config.toml
n_layer = 9
d_model = 256
n_head = 4
n_kv_head = 4
head_dim = 64
d_mlp = 512
vocab_size = 8192
activation = "squared_relu"
norm = "rmsnorm"
norm_place = "pre"
norm_eps = 1e-06
positions = "rope"
rope_base = 22600.0
rope_fraction = 0.75
qk_norm = true
attn_scale = 0.129
bias = "none"
tie_embeddings = "early"
parallel_block = false
extras = ["some layers without attention", "local attention windows", "exclusive self-attention", "value embeddings", "value residuals", "hashed n-gram embeddings", "a smear gate", "learned residual scales", "capped logits"]
init = "normal"
init_std_qkv = 0.0267
init_std_o = 0.0267
init_std_up = 0.0267
init_std_down = 0.0
optimizer = "adamw"
lr = 0.0013
beta1 = 0.95
beta2 = 0.99
weight_decay = 0.06
lr_head = 0.00971
grad_clip = 1.0
warmup_steps = 548
schedule = "wsd"
decay_fraction = 0.81
decay_shape = "linear"
final_lr_fraction = 0.0
batch_tokens = [8192, 16384]
seq_len = 4096
doc_mask = true
train_tokens = 105600000
steps = 9288
dataset = "wikipedia_en"
Each number is 128 + 24 x the weight over its row's rms, rounded and kept within 0 to 255. Layers, rows and columns count from 0. The size above them is the row's rms in percent of the matrix's.

# layer 3 attention output (transposed), 256x256, rms 0.0916, rows 246-255, columns 0-127
size [100  99 115 115 105 118 119 119  99  95]
[[114 147 142 115 133 110  83 102 102 165 116 113 158 159 107 185 155  80 110 143  96 132 125 160 160 153 164 142 128  91  81 123 158 146 135 138 121 116 113 155 144 169 126 110  70 145 161 139  97 108 124 137 118 102 127  94 149 135 120 145 128 143  96  99 129 158 124  89 214 122 120 139 120 138 117  98  55  94 176 149 163 149 139 101 138  96 125  81 142 100 149 157 128 116 118 151 142 151 158 146 165 115  99 157 145 104 153 102 117 120 167 138 111  97 123 138 115 129 130 103 133 150 118 148 151 133 162 152]
 [143 125 107 158 127 107 142 109 142 148 138 129  47 102 117  78 118 132  88  95 127 110 133 126 141 111 129 143 113  79 146  71 150 127  99 122 111 162 133 164 134  91 130 116 141 131 120 129 130 155  84 103 125 140 143 121  57 128 130 116 150  94 151 180 129 119 106 148  77 102 104 145 116 106 122 120 159 157  71 118 101  96 126 117 109 141 114 136 122 133 125 153 101 145 110 123 176 116 151  91 132 134 136 133 122 141 106 104  66 130  96 118 121 112 120 152 126 144 140 116 169 101 143 128  96 115  76 185]
 [120 129 150 114 131  84 165 118 157 133 114 169 144 150  84 108 131 134 104 169 172  88 110 101 133 177  83 127 106 144 154 105 131 103 174 148 131 104 167 122 100 135 127 113 146 115 131 114 151 135 126 115 151 113 100 130 155 152 146 134  98 169 117 138 110 180 137 138 142 112 162 135 106 132 133  83  97  92 122 110 184 140 126 161 146 146 169 143 122 119  90 127 105 122 140 115 125 121 145 123 187 158  86 128 132 106 149 134  92 109 134 123 142  99 156 151 166 128 154 110 146 102 102 128 111 127 136 125]
 [128 118 123 147 134 118 149 140 118 118 164 185  72  76 154 127 107 116  73  88 113 126 147 151 151 154 161 145 124 105  94  98 147 111 100 109 153 124 120 138 135 109 114 131 129 139 115  76 112 117 128 118 136 200 128 133  85 166  89 136 120  66 106 120 165 127 182 125 146 133 128 197 104 178 125 128 145 159 132 107 122 106 143  90 109 114 139 149  93 132 155 136 138 109 120 126 179 159  97 118 128 117 138 137 106 138 149 158 100 155 113 131 127 112 154 137 106 145 141 130 126 156 119 148 129 167 129 180]
 [ 98 130 158 144 128 132 130 114 156 149 106 105 113 163 119 127 110  77  90 145 108 110 139 138 114 117 107 143 173 115  96 140 150 132 124  78 111 135 150 173 156 160 161 181 115 144 128 173 138 100 125  99 116 118 105 108 176 152  88 100 131 112 138 136 104 131  98 143 150 127 159 101 116 128 117 119  94 137 167 158 153 128 156  94 129 104 149 135 129  88 121 163 120 162 123 130 129 128 158 136 168 115 107 160 174  59 145  90  86 123 128 168 111 118 133 150 126 117 146 130 134 111 106 103 173 153 140 159]
 [124 106 141 133 136  88 124 112 164 120 118 138 130 126 150 152 123 118 119 124 134 116 131 172 135 139 137 139 105 125 118 160 138 123 124 104 134 108 171 126 134 133 145 147  69 148 132 122 118 124 136 106 126 102  98  90 160 174 142 119 177 169 109 102 100 132 142 105 148 100 100 130 136 107  99 133 110 120 123 147 133 169 147 109 116  73 163 125 143  92 137 122 157 148 140 105 126 185 151 136 125 166 125 143 133 109 106 119 118 136 163 161 116  97  94 135 144  98 165 117 132 111 129 116 139 160 131 162]
 [134 126 121 118 112 127 134 128 132 161 126 126 152 150 104 185 103  84 169 133 124 159 111 153 118 137 162 151  84 140  93 181  91 141 112 100 113 158 118 111 149  89 122 144 131 154 148 132 128 131 117 146 139 125 117 110 164 149 153 129 124 124 118 103 129 153 174  84 152 145 125 103 129 142 147 150 117 154 143 130 118 197 201 101 133 110 155  97 114 136 124 123 152 134 134 126  90 128 143 130  57 136 154 136 104 134 137 118 182 138 181 184 160 113  95 126 164 127 124 132  80 118  94 129 133 138 125 163]
 [128 146 135 104 131 116 147 139 152 109 139 158 133 131 123 134 120 150 144 138 153 106 116 141 164 173 122  99 166 165 137 145 120 115 188 164 122 118 156  85 107 125  79 106 114  94 152 143 153 113 112 148 140 131 100 132 146 129 104 171  92 171 114 157 114 143 180 123 140 120  90 142 131 136 122 150 155  88 116 129 140 141  98 103 142 139 158 120 116 111 119  96 133 108 126 148 128  89  99 143 175 135 110 142 116 135 148 139 130 130 135 100 147 118 165 109 175 150 125 148 141 152 128 128 113 114 131 106]
 [129 118 149 116 140 114 126 131 110 116 111 132 198 124 110 118 131 100 171 178 113  98  87 141 149 180 125 146 106 157 133 142 106 119 180 151 103 113 125 134 113 155 120 108 125 110 136 105 121 139 146 195 151  97  91 131 165 154 143 134  87 142  84 116 104 182 164  95 157 129 166 105 160 126 125 109 108  78 176 110 174 152 136 132 134 127 118 129 128 126 109 123 125  80 144 148 110 124 154 117 138 159 112 131 140  92 135 134 163 121 110 155 150 106 140 133 139 101 124 122 138 121 131 116 131 136 180  91]
 [132 134 130 129  92 118  93 165 104 105 125 103 172 101 102 132 131 128 156 162 172 115 128 131  93 102 123 101  99 152 100 201 115 149 119 136 147 114 144 141 133 134 106 118 126 144 109 112 155 124 210 121 133 118 119 102 118 130 202 148 135 186  97 109 105  86 127 143 133 110 112  87 158 119 133 148 113 130 142 137 113 162 105 109 167 141 138 112 158 104 151 118 135 150 150 124 104 137 124 169  86 144  96 129  66 122 100 144 145 121 143  93  95 135  68 132 115 109 102 134  81 175 148 162  97 127 152 144]]
# layer 3 attention value, 256x256, rms 0.0945, rows 247-255, columns 0-127
size [ 94  81 102 101 101 113 101  85  95]
[[113 111 123 154 151 125 128 109 153 136 114 120 139  97  93 127 128 161 157 138 111  70 143 146 125  91 109 142 169 144 151 126 114  71 106 170 112  88 137 136 127 142 101 152 134 116 100  61 132 116 141 145 130 141 142 139 141 102 126 112 102 116 118 164 137 123 135 111  93 139 120  93 133 110 146 118 146 160 114 155 152 143 152 118 124 141 175 139 142 134 123 125  80 146 154 124 153 138 113  65 146 146 142 145 139  43 129 124  97 123 159 110 142 125 127 151 130 141 120 104 112 101 104 132 154 127 112 127]
 [165 111 162 135 121 114 120 163  85 152 143 175 121 164 147 143 148 136 120 104 107 167 140 140 134 122 159 131 125 144 166 119 116 145 168 100 149 128 131 144 177 171 124 164 135 113 134 109 139 104  99 103 168 128 161 145 111 100 143 133 160 143 163 118 167  98 155 114  96 141 137 158 114 119  87 153 153 149 133 123 130 130 114 181  81 125 108 137 139 141 120  94 126 140  81 119 142 143  89 124 108 103 150 152 128 132  99 129 159 136 121 124 120 140 160  97 108 158 151 133 148 161 110 125 105 110 127  62]
 [127 111 131  91 129 140 152 135 126 100 137 129 126 146 115  90  95 173 155 160  90 132 152  85 132  99 113 158 137 164 126 128 129 142  68 123 121 139 123 119 135 115 131 157 120  94 101 120 127 133  86 178 137 119 151 133 138  96 132 116 142 162 118 149 110 156 117 132  76 155 152  50 117 129  90 136 153 149 106 110 142 118 154 149 152 143 113 191 162 117 104 116 102 129  98 117 145 142  78  90  94 139 152 125 126  75 117 149 145 109 184 132 130 128 109 177  93 137 135 116 120 105 163 123 127 126 115 107]
 [127 126 153 158 145 134 106 141 148 172 167 157 116 138 151  98 128 157 138 139 126 128 115 130  99 110  98 148 125 137 215 156 146  81 143 175 158 164 148 129 135 130 156 146  96 132  88 150 123 103 162 120 162 158 107 133 162 117 144 136 101  98 117 131 149 138 167 137 157 126  93 125 133 128 119 135 164 185 139 125 137 127 141 151 129 170 102  85 136 102 141  85 125 143 147 111 113 131 133 143  72 153  94 124 147 157 104 121 162 137 142 150 154 145  97 128 127 172 135 119 130 105 160 130 119 106 117 188]
 [146 121 148 102 132 136 123  99 148 197 145  99 131 143 162  66 124 123 144 159 119 115 141 126 145 109 105 123 117 117 150 108 178 107 120 152 141 150 133 140  75 144 154 131  95 120 152 168 132 113 155 157 139 140 107 107 137 141 147 138 130 131 136 111 136 161 137 145 133 108 113 107 143 129 130 145 129 130 117 129 111 134 106 147 167 179  84 113 160  95 137 122 128 144 125 127 125 107 153 198 116 114 102  90 138 156 107 114 157 145 175 160 141 122 111  91 140 185 128 134 117 135 166 121 127 135 140 119]
 [144 101 137  82 133 146 146 123 140 119 144  83 162 102 131 103 125 122 136 130 139  98 114 184 116 151 129 123 104 127 113 103 138 144 131 128 172 121 127 100  88 118 162 108  99 142 134 168 118 169 117 175 117 158 119  51 131 174 138 126 119 157 169 102 103 148  89 139 174 106 115 145 142 147 122 120 112  74 127 114 131 133 113 157 134 133 110 103 158 129  96 138 172 107 118 139  89 155 146 150 108 140 135  81 129 176 114 116 166 144 130 150 116 115 119 118 111  99 119 142 150 111 183  75 111 144 131 136]
 [131 132 141 117 116 123 145 143  97 124 143 125 102 145 129 123 142 100  75 103 130 188 140 111 164  92 177 141  99 176 113 129 133 168 118 107 132 153 138 144 151 138 158 128 145 119 103 118 137 114  86 132 168 134  93 152 102 128 128 125 153 131 140 111 125 103 121 112  77 117 158 131 128 111 132 161 161 143 111 111 117 126 148  93 137 111 125 143 119 158 117 118 141 124 102 129 113 119  76  95 114 115 117 180 113 135 140 139 154 133 134 160 171 143 133  99 162 153 123 145 144 166 146 144 129 146 135  95]
 [125 132 104 119 123 137 151 124 109 152 164 140 142 111 130  98 121 110 102 115 141 142 108 170 152 178 161  88 153 147  95 104 183 173 153 116 151 155 114 115 122 105 100  88 135 112 144 166 118 130 111 108 136  95 116 111  93 137 136 157 176 112 148 106 127 126 106 130 184 137 119 177 127 139 113 192 115 144 124 122 149 106  73 147 125 112  73 127 112 134 148 149 156  87  86 140 104 112 134 177 117  73 134  90 104 178 132 100 165 146 144  79 127 145 149  82 135 117 104 165 151 118 154 133 134 140 153 129]
 [ 79 118 133 136 109 129 152  96 130 142 146 146 117 127 140  97 165 143 174 118 114 160 114 187 148 139 126 117 132 137 145 115  99 104 125  98 159 161 142 118 130 146 148 116 122  90 142 141 115 113 121 122 138 108 128 140 126 155 110 144 116 128 131  93 111 128 155 143 181 119 158 156 171 143 177 106 106  87 110 145 122 117 131 135 132 145  94 122 122 102 178 129 137 157  99 127 153 109 124 143 194 104 102  83 138 196 142  76 134 118  90 143 122 116 197 117 147 167 131 135 114 154 122 118 133 136 127 147]]
# layer 3 MLP up, 512x256, rms 0.0951, rows 0-17, columns 0-127
size [111  96  90 106 111  87  92 100 103  96 104 106  94  92 105 101 102 101]
[[130  91 141 141 137  96 131 108  74 117 159  87 113 118  98 100 112 132 108 118 136 144 147 128 142 107 165 119 142 142 120 128 166 126 114 114 133 112 134  92 106  99 155 138 106 125 130  98 134 143 157 127  90 116 158 107  91 123 157 115 116 146 103 119 117 118 106 151 127 105 131 108 102 111 142 114  74 131 113 137 150 139 121 150 119 179  95 106 146 179 149 138 159 174 134  91 146 133 117  97 126  75  99 130  82  88 130 153 126 127  92 120 149 129 162 123  91 106 132 111 152 109 114 110 133 137 139 139]
 [146 144 106 125 170  66 135 150  91 121 130 161 136 125 146 130 141 107 102 126 157  97 107 124 107 121 123 137 121 141 134 136 162 174  90 130  86  93 113 137 123 126  69 135 127 137 112 134 147 112  78 106 101 129 166 158 138 149 143 121 147 146 157 140 115 137 132  73 101 120 115 160 124 102 112 104 138 147  69 142  84 127 127  93 133 138 161 130 118 170 158  99  92  85 128 148 104 138 163 108 170 126 125 142 131  77 104 120 151 152 147 125 111 129 107 137 154 139 133 158 184 145 123  83 113  82 128 122]
 [ 83 152 138 122 106 157 126 100 131 122 114 118 125 133 145 122 107 174 177 138 129 137 112 127 116  94 155 117 136  91 162 109 166 111 125 138 116  93 153 139  95 144 148 104 116 123 124 117 125 169  93 110  91 149 129 122 103 122 157  90 144 111 138 124 178 102 110 135  95 109 124 145 111  58 139 130 111 125  84 140 108 113  89 165  94 146 146 140 113 128 181 164 145 140 110 130 162 124 133 117  96 139 162 127 119 114 142 108 126 103 170 140 121 122 137 142 144 109 100 111 119 159 145  96 117 121 100 127]
 [155 160 140 112 114 128 105 123 114 107 182 122 173 136 115 115 113 155 121 104 127  76 172 168 137 129 107  93 156 125 153 150 132 129 127 136 129 105 139 105 173 150 164 134 105 100 111  87  94 133 127 115 122 107 106 131 146 145 122 127  88  91 136 120 106 121 140 145 150 140 167 154 123 142 145 121 138 115 107 141 156 114 128 140 117 132 163 149 146 129 146 150 146  96 103 106 112  90  76 108 147 117 124 134 139  95 181 121 100 114 173 114 152 113 134  74 146 120 152 171 137 135 145  74 108 132  57  97]
 [136 178 137  78 125  97 103 109 124 153 118 122 108 130 101 175 147 119 118 133 142 160 140  87 116 114 179 142 156  87 133  78 103 153 137 124 171 111 115 133 124 128 120 116 127 147 140 132 133 124 162 140 142 199 129  95 101 106 113 105 102 141 147 127 112 124 161 104 166 150 120 129 117 102 133  79 116 128 119  73 126 137 155 159 106  98  98 110 101  95 153  97 115 135 105 156 135  78  86 100 184 119 141 141  99 108 142  76 121 135 153 131 112 138 127 118 138  95 155 105 142 128 105 126 131 143 120 145]
 [115 131 130 125 121 132  84 173  86 147 118 103 150 137 132 135 138 131 119 121  82  97 125 145 111 106 163 156 150 123 125 167 116 146 139 123 170 113 148 122 154 183 131 130 107 128 137 158  97 129 118 123 123 111  89  92 101 120  69 137 167 189 149  93  57 134 153  65 141  87 130  97  72  80 144 132 142 151 120 150 125 119 115  81 110 133 137 130 135 122 145 141 105 115 131 137 186 128 136 120 171 139 132 162 164  97 108 139 170 110 151 128 132  96 105 143 161 121 120 134 153 167 117 155 150 125 135 144]
 [ 94 146 135  91 159 115 136 155 119 115 126 133 148 133 120 138 138 123 120  92 154 118 156 181 133 129 144 114 175 156 108 113 149 122 123 143 112 121 133 130 138 103 145 138 127 178 110  77 107 148 121 170 139  98 144 138 129 151 133 118 100 118 109 144 124 122 141 114 162 117 118 109 144 127 160 102 144 154  79 118 116 100 119 127 117 153 121 161 107 103  98 121 140 108 123 164 151 137 117  82 156 137 145 135  90 119 132 124 102 137 142 108 185  98 101 109 149 137 133 114 135 100  89 148 168 132 135 137]
 [ 97 111 136 109 104 116 150 137 130 108 134 143 114 170 136 128 153 100 124 104 172 143 157 112 137 116 133  72 173 130  97  76 148 104 145 126  96 132 114 155  95 111 132 134 108 129 113 163 122 148 159 181 131 162 125 132  94 118 142 134 124  97 118 150 100 112 114 154 129 157 167 134 141  62 115 125 136  92 143 112 133 159 102 121 130 156  90 118  84 152 138 127 130 142  82 121 110  98 115 113 131  97 154 151 139 117 118  97 111 121 109 129 116 145 122  78 151 155 136 137 155 162 119 115 126 142 115  62]
 [ 70 124 107  94  89 124 176 122 128 130 152 123 153 135 113 135 143  95 149 124 140  83 159 115 107 120 121 158 135 115  98 132 126  80 111 101 110 147 148 127 143 145  69 120 134 113 129 125 147 172 159 142 118 139 120 149 128 135 120 113 142 152 147 144 135  87 131 120 132 113 150 161 118 113 114 103 141 123  81 131 147 152 133 114 110 104 132 112 116 105 121 145 138 142 104 174 119  99 111 173 178 144 125 138 133 136 153  93 173 140 145 115 131 180 126 132 126  99 113 131 152 201 133 125 163 138 154 111]
 [103 122 136 148  69 114  99 125 132 112 127 122 120 139 153 119 122 121 136 154 144 114 118 108 110 122  92  70 133 120 128 119 183 145 115 152 107 114  96 115 152  99 145 156 140 122  89 131 133 129 128 141  88 204 114  99 140 141  91 132  43 142 180 147 143 116 124 102 128 138 122 121  99 135 105 134 113 137  99 145 139 116 151 102 118 137 128 114 161  92 115 150 126 148 122 104 144 119 141 132 124 137  98 144 140 146 103 130  74 200 116 128 134 165 138 115 159 131 109 101 193  98 137 136 130  98 117 118]
 [110  90 119 133 135 142 153 155  88 123 177 147 140 115 110 124 137  99  66 132 139  74 148 160 131  86 137  93 139 131  97 137 136 116 117 146 118 139 129 137  80 124 136 123 106 116 152 110 165 110  95 130 131 115 103 113 142 114 123 103 107 132 105 125 107 120 127 118 152 134 135 119 117  84 135 105 140 117 123  88 140  97 170 151 137 149 144 124 133 169  94 124 159  98 148 119 121 160  84 104 150 201 111 126  99 164 157 113 153 150 174 152 137 106 126 127 138 161 197 135 147 174 107 145 131 117  79 125]
 [106 122 144 133 115 116 111 150 116 129 134 142 135 135  85 185 148 153 153 111 136 108 174 148 118 146 106 123 158 121 182 139 172 121 117 125 127 143 172 143 133 100 131 120 121 117 101 151 110 143  89  93 105 144  96 116  85 141 138 113 104 113 111 162 149 119 134 132 112 128 110 142 137 113 128  89  87 151 100 131 122 153 119 126 140 127 134 165 186 127  67 164 145 166  81 131 110 127 136 113 108 147 127 140 149 153 143 120 155 132 134 156 145  97 137  80  84 153 126 116 165 100 130  67 132 155  74 132]
 [114 123 124 117 110 138 107 166 142 149 146 145 123 121 129 123 108 142 139 140 103 129 104 126 121 108 129 142 215 153 105 126 163 129  82 108  98 154 125  92 147 147 151 147 104 139 161 135 129 129  99 143  96 144 155 130 131 130 136 124 160 190 151 159 155 142 130 103 139 122 104 141  77 138 108 100 110 113  77  98 119 111 158 157 160 110  97 133 135 116 118 164 113 117 112 115 153 128 102 124 154 134 101 136 136 112 134 124 120 120  99 109 103 113 117 173 151 100 125 125 173 138 123 106  77  88 152 101]
 [ 97 116 133 150 127 117  91 158 125 156 122  75 120 115 130 144 145 138 161 114  99 125 136 164 108 123 105 123 143 142 125 115 110 107 137 134 142 154 142 125 125 102 148 145 106 166 110 146 120 146 128 133 118 169 124 152 158 115 104 113  75 142 114 110  86 127 182 114  97 147  80 142 127  80 133 157 146 142 114 152  77 150 129 135 106 133 142 104 153 114 101 102 157 153 149 152 138 136 130 108  92 153 108 111 136 108  72 129 114 109 168 119 120 118 111 101 142 155 112 154 145 162 132 109 167 121  69 189]
 [ 95 128 145 162 122 112  85 131 113 131 115 163 133 136  87 132 143  92  99 111 122 157 128 163 100 121 117 132 105 107 109 126 106  84 111 109 153 120 167 111 137 108 135 127 129 149 106 129  78 128 118 132  94 160 137 136 174 124 139 123 136 154 104 111 124 134 134 113  81  96 146 137  98 116 139  85 107 149 106 139 118 110  96 122 128 123 162 128  86 162  97 112 100 142 136 134 150 107  86 101 133  91  95 113 146 139 161 178 103 123 140 120 158 109 114 111 193 117 102 100 142 111 149 127 158 151 115 134]
 [141 131 137 121  93  69 139  87  98  68 147 170 102 142 147 147 131 101 144 154 148 136 142 120 116 128 157 119 150  99 144 113 137 117 119 117 113 108 137 116 120 138 164 143 143  67 109 146 107 144 113  85  91 149 120 126 112 156 116 108 115 156 156 146  87 133 123 128 109 110 155 138 110 138 140 125 128 128 125 112 136 116 140 166 109  98 121 125 137 142  93 158 128  77 131 122 151 105 132 154 168 121 109  96 140 137 144 105 109 166  92 104  98  64 135  86 109 150 122 104 132 152 108  76 101 103  98 138]
 [114 117 155 106 120 126  95  94 162  73 110 157 127 111  93 145 121 140 127 135 123 128 151 126  99  87 131 109 131 129 104 112 137 106  63 119 130 139 137 114 127 136 154 143 138 150 127 117 112 139 169 139 117 165 144 128 119  90  96  95 111 146 129  85 105 136 167 124 103 150  93 142  82 109 122 100 102 162 122 113 112 159 189 141 135  98 132 108 153 166 102 111  71 154  94 177 114 113  95 102 167 117 124 131 172 127 114 152 146 122 168 154 114 104 103 135 157 137 168 128 113 117 105  77 142 106  86 142]
 [133 133 127 141  90 125  99 112 110 130 120 135 120 127 131 126 117 129 115 122 130 114 149 109 142 128 112 111 113  96 107 183 124 101 122 110 137 119 186 123 177 126 142 138 130 129  74 170  74 126 149 126 162 182 121 103 115 118 109 148 134 110 114 142 116  93 138 125 148 142  89 144 163 110 140 124 152 106  91 123 132 135 176 120 132 111 160  78 129 159 111 173 159 131 103 121 151 134 151 125 131 123 145 166 110 133 105 130  83 137  75 140 143 121 165 112 192 117  96 131 170 117 114 125 143 153 114 171]]
# layer 3 MLP down (transposed), 512x256, rms 0.0876, rows 0-16, columns 0-127
size [106  94  93 107 111  91  94 101 100  95 103 102  93  96 103  99 101]
[[133 159 110  85 106 129 192 122 128 148 128 103 155 181 137 153 143 124  79 145  84 151 131  86 150 114 133 120 105 108 137 109 136 185 140  98 135 132  95 110 100 129 145 106 179 117 150 118 134 144 122 141 131 127 134 144 142 140 125 131  97 124 153 135 150 135 158  79 122 135 156 112 120 156 131  93 110 117 138 124 149 125 118 118 102 138 145 168 135 141 207 132 104 116  97  82 171 140 116 144 122 133 108  87 136 129 120 112 125 152 162 129 181 137 113 136 122 113 158 133  99  74 134 156 135  67 166 124]
 [ 72  88 151 130 137 127 162 122 143 129 140 153 148 123 142 155 172 106 151 130 146 147 121 114 115 143 112 139 142 137 129 105 108 165 117 124 129 140 121 156 133 105 144 119  99 145 103 135 142 133 147 157 138 129 139 157 165 149 116  90 114 123  62 125  57  95 133 138 145  93  93 174 119 118 121 137 169 134 108 138 126 124 133 107 150 193 180 103 124 165 137  92 132 110 160 149 113 151 140  96 128  79 153 130 136 131 104 132 101 132 129 115 154 109 137 113 152 118 140 107  99 167 105 151 119 130 134 122]
 [164 114 103 138  97 141 134 131 140  92 100 160 107 128  94 119 151 115 167 114 109 138 147  71  94 102 119 150 148 129 124 169 150 112 117 142 121 125 128 118 132 120 127 133 136 157 105 140 110 118 176 124 112 132 116 124 147  79 104 156 133  84 130  79 139  87 152 147 107 140 139 150  90  98 141 172 148 147 102  92  81 137 111 121 185 121  62 145 139 170 100 158 144 141 102 160 128 151 100 121 124  96 120 115 109  89 115 160 153 119 143 162 132  91 134 144 140 162 105 162 140 140 153 142 138 154  93 122]
 [106 109 132 149 137 152 152 122 122 163 127 147 148 104  94 114 153  85 133  93  87 115 178 150 157  71 159 133 150 129 155 151  75 126 137  73 152 138 147  98 113 119 129 107 131 114 154 143 135 175  82 114 121  91 143 116 126 152 116 161 140  66 131 143 124 140 115 114 162 178 113 141 127 127 118 128  83 130 153 123  97 113 126 108  90 101 127 104 110 127 134 130 108  90 142 161 128 127 124 142 151 127 189 142 175 161 176 128 126 131  70 130 134 122 114  92 166 133 107 181 104 129 157 111 118 118 158 120]
 [107 132 143 123 117 144 102 139 129 135 184 130  73 135 112 134 112 126 119 163 137 148 118 103 117 136 160 201 103  98 136 179 140 136 121  92 142  98 121 134  85 167 104  87 145  92 133 139 131 118 124  97 109 142 111 147 140 110  72 125  90 151 141 135 140 153 118 114 150 175 130 104 129 112 109 105  79 154  98 155 160 148 132 127 133 118 124 117 130 123 160 142 101 111 117 159 124 143 133 127 120 155 105 143 137 108 155 142 127 133 119 151 131 149 101 151 116  99 164 135 139 121 118 160 112 180 129 117]
 [133 144 112 176 113 147 137 149 142 141 133 113  92 104 150 151 124  96 119 122 192 145 106 140  96 115 128 139 167 207 116 167 108 131 148 155 166 117  85 125  79 104 125 112  97 138 117 114 165 163 116 123 120 188 104 145 130 128 144 117 136 129 135 134 134  75 120 158 159 120  94 114  94 145 131 135 140 107  87 146 151 139 135 129 124 181 147 103 134 139 161  98 103 138 114 144 108 134 126 120  82 150 132  85 110 132  79 159 139 129 123 177 115 142 113  85 162 125 121 128 122  95 132 169 107 131 143  98]
 [131 148 135 123 143 108 125 131 120 124 149 129  85 135 187 120 127 111 131 103 103 123 125  98 118 139 139 130 161 161 122 146 141  99 129 157 135 112 124 113 117 112 103 124 135 117 129 101 122 131 123 159 133 149 149 108 154  99 143 165 131  83 144 141 133 138 116 172 130 115 185 139 136 123  94 133 187 122 113 119 123 108 103 122 122 131 101 173 168 120 110 186 147 124 140 121 115 140 111 120 126  89 168 118 147  91 103 122 128 141 154  76 133  94 159 133 142 156 163 152 154 109 124 169  91 128 119 150]
 [120 119 140 130 163 151 129 147 110 108 133 148  93 145  89  93 149 149 151  99 148 105 156 140 150 133 154 118 152 169 112  84  92 120 107  95 136 120 116 139 133 104 146 101 114 123 137 158 152 110 118  91 145 124 132 153 116 160 131 130 138 159 117 113 114 146 110 124 133 112 117 136 181 122 106 172 127 135 110 125 121 107 183 127 118 136 119 111 140 131  74  89 113 132 153 152 119 130 112 133  75 113 154 131 174 126 150 165 127  82 124 116 146 123 162 110 132 156 177 114 169 129 105 118 165 135 104 132]
 [139  95 160 172 138 118 112 146 129 121  96  97 155 102  89 106 137  87 126 163 110 133 133 108 138 116 143 157 103 109 141 145 126 168 155 103 128  98 146 112  92 143 145 134 145 143 136 111 113 106 125 133  76 128 145 123 166 112 101 148 122 140 146 130 116 147 125 102 115 129 146  93 154 156 140 119  55 105 102 146 104 125 120 116 209 120 159 150 108 153 105  96 144 142 133 120 155 129 118 123 135 143 136 141 127  75 125 173 165 167 114 105 109 160  98 185 145 104 116 124 127 138 138 139 129 154 130 117]
 [129 141 123  86 112 112 140 128 131 116 110  99 123 150 122 129 142 107 116 121 151 136  96 110  89 118 115 139 110 161 118 116 115 121 136 149 127 125 116 145 138 132 101 148 138 118 124 113 158 133  95 140 122 120 118 130 147 146 138 122 152 128 102 119 135 132 117 132 171 117 151 121 143 143 104 133 136 158 120 114 133 119  93 129 155  83 103 141  94 117  99 151 122  73 109 141  96 167 138 102 140 130 137 117 141 156 153 143 152 115 141 154  76 138  86 173  95 137 149 128 150 148 116 140 120 157 177 109]
 [122 113 137 137 114 131 147 103 153 126 183 147  59 109  92 111 144 133 168 105 151 158 167 112  82 116 130  90 130 127  91 125 137 150 149 128 154 134 141 130 133 114 116 138 146 176 149 127 146 140 139  63 143 135 135 111 131 181  90 135 147 174 129  66  93 142 155 157 113 118 151 137 181 114  90 130 107 133 125 116 102  81 118 140 125 101 133 155 141  92 142 102 188 162 157 105 154 105 112 135  72 122 126 149 170 112 113 154 106 146 117 126 156 106 106 105 132 113 180 124 130 139  90 143 154 158 116 152]
 [119 122 126  96 150 144 132 115 142 115  92 141 153 180 121 145 101 128 114 162 137 133 124  99 122  99 129 140 148 146 114 131 152 136 121 184 112  99 133 142 148 140  98 145 113 122 130 140 113 140 107  86 141 121 110 126  95 151 131 130 105 151 114 123 189 147 149 179 144 137 140  94 112 118  98 113 156 150 102  78 134 113  81 148 106 114 146 128 124 159  97 112 126 135  72 110 141 135 161 120 104 120 137 140 127  84 111 190 129 111 150 113 103 122 145 116 122 150 120 129 158 169 132 108 135 168 142 126]
 [160 144  77 185 114  91 132 118 104 147 120 124 118 131 154 139 103 139 164  82 137 128 119 105 145 138 161 105 148  92 134 113 146 113  99 125 115 100 140 131 127 116 171 144 103 149 128 122 156 110 157  80 122  69 100  80  68 136 140 182 138 108 139 113  98 174 142 119 125 167 154 170 131 156 122 136 160 140 132 152 190 154 111  86  98 138 145 161 136 137 141 162 113 116 109 148 139  97 165 132 111 115 112  89 137 150 111 134 153 124 111 145 108 115  98 139 128 126 159 134  78 126 115 197 147 104 100 137]
 [137 127 137 124 136  99 106  94 138  86 113 108 117 162 151 148 136  96 146 142 159 109 147  96 111 116 122 154 116 157 111 133  97 160 124 157 176 131 126 150 118  97 103 107 111 127 159  89 156 126 132 107 127 162  86  99 100 126  81 105 154 136 135 105 110 129 119 115 121 129 105 136 144 151 114  97 119 125 162 101 105 122 139  88 114 101 163 100 128 123 105 117 120 114 130 121 166 130 117 149 140 131 115 125 130 127 129 142 186 145  88 134 131 140  91 128 148  93 116 133 141 123 133 171 170 145 120 120]
 [153 168 117 115 147 128 123 143 112 138 141 146 193 141 120 105 132  98 135 172 118 130 142 126 151 118 148 142 123  85 101 124 128 129 138 132 129 152 125  59 102 117 150 134 134 149 112 169 101 158 127 135 143 162 142 108 117  98  94 162 120 138 108 140  93 149 140  88 113 111 143 123 133 115 135 126  99  98 124 110 161  98  77 114 192 120 140 123 165 115 103 138 145 150 149 168 158 137 128 132 169 121  90 138 139 147 137 120 126 111 158  72 125 132 133  74 178 112  97 147 123 135 167 112 159 174 138 153]
 [136 141 107 142 112 127 135 170 118 121 135 119 118  77 124 163  85 127 117 137 154 144 154 162 125 192 144 117 132 140 156 120 128 151  99  81 164 169 140 113 124 147 126 149  73 154 173 137  93 117 102 126 138 134 156 134 146 130 108 141 119 136 145 123 114 123 177 108 130 122  93 143 129 145 153 161  78 102 128 125 159 147 137 120 127  79 124 120  86 118 145 122 114  89 119  96 108 146 131 172 124  77 107 117 125 137 130 172 135 151 139 119 134 119  97  96 113 101 140 132 142 121 133 136 111 144 118 115]
 [ 99 153 133  89 131  84 137 107 155 130 167 122 127 125 186 138 143 131 109 146 152 104 115 163 121 103 142 145 110 147 113 105 111 106 107 100 176  70 114 135 156 146 149 141 120 145 145 155 100  63 108  88 125 138  90 115 151  84 148  90 136 159 137 136 158 144 137  97 144  92 132 105 159  80 132 106 138 129 105 118 140 143 132  93 140 110 115 122 144 138 109 140 117 122 159 110  92 138 134 131 174 139 116 128 125 143 171 145 114  93 182 180 118 147  87 126 106 132 144 114 103 141 114 129 108 136  91 154]]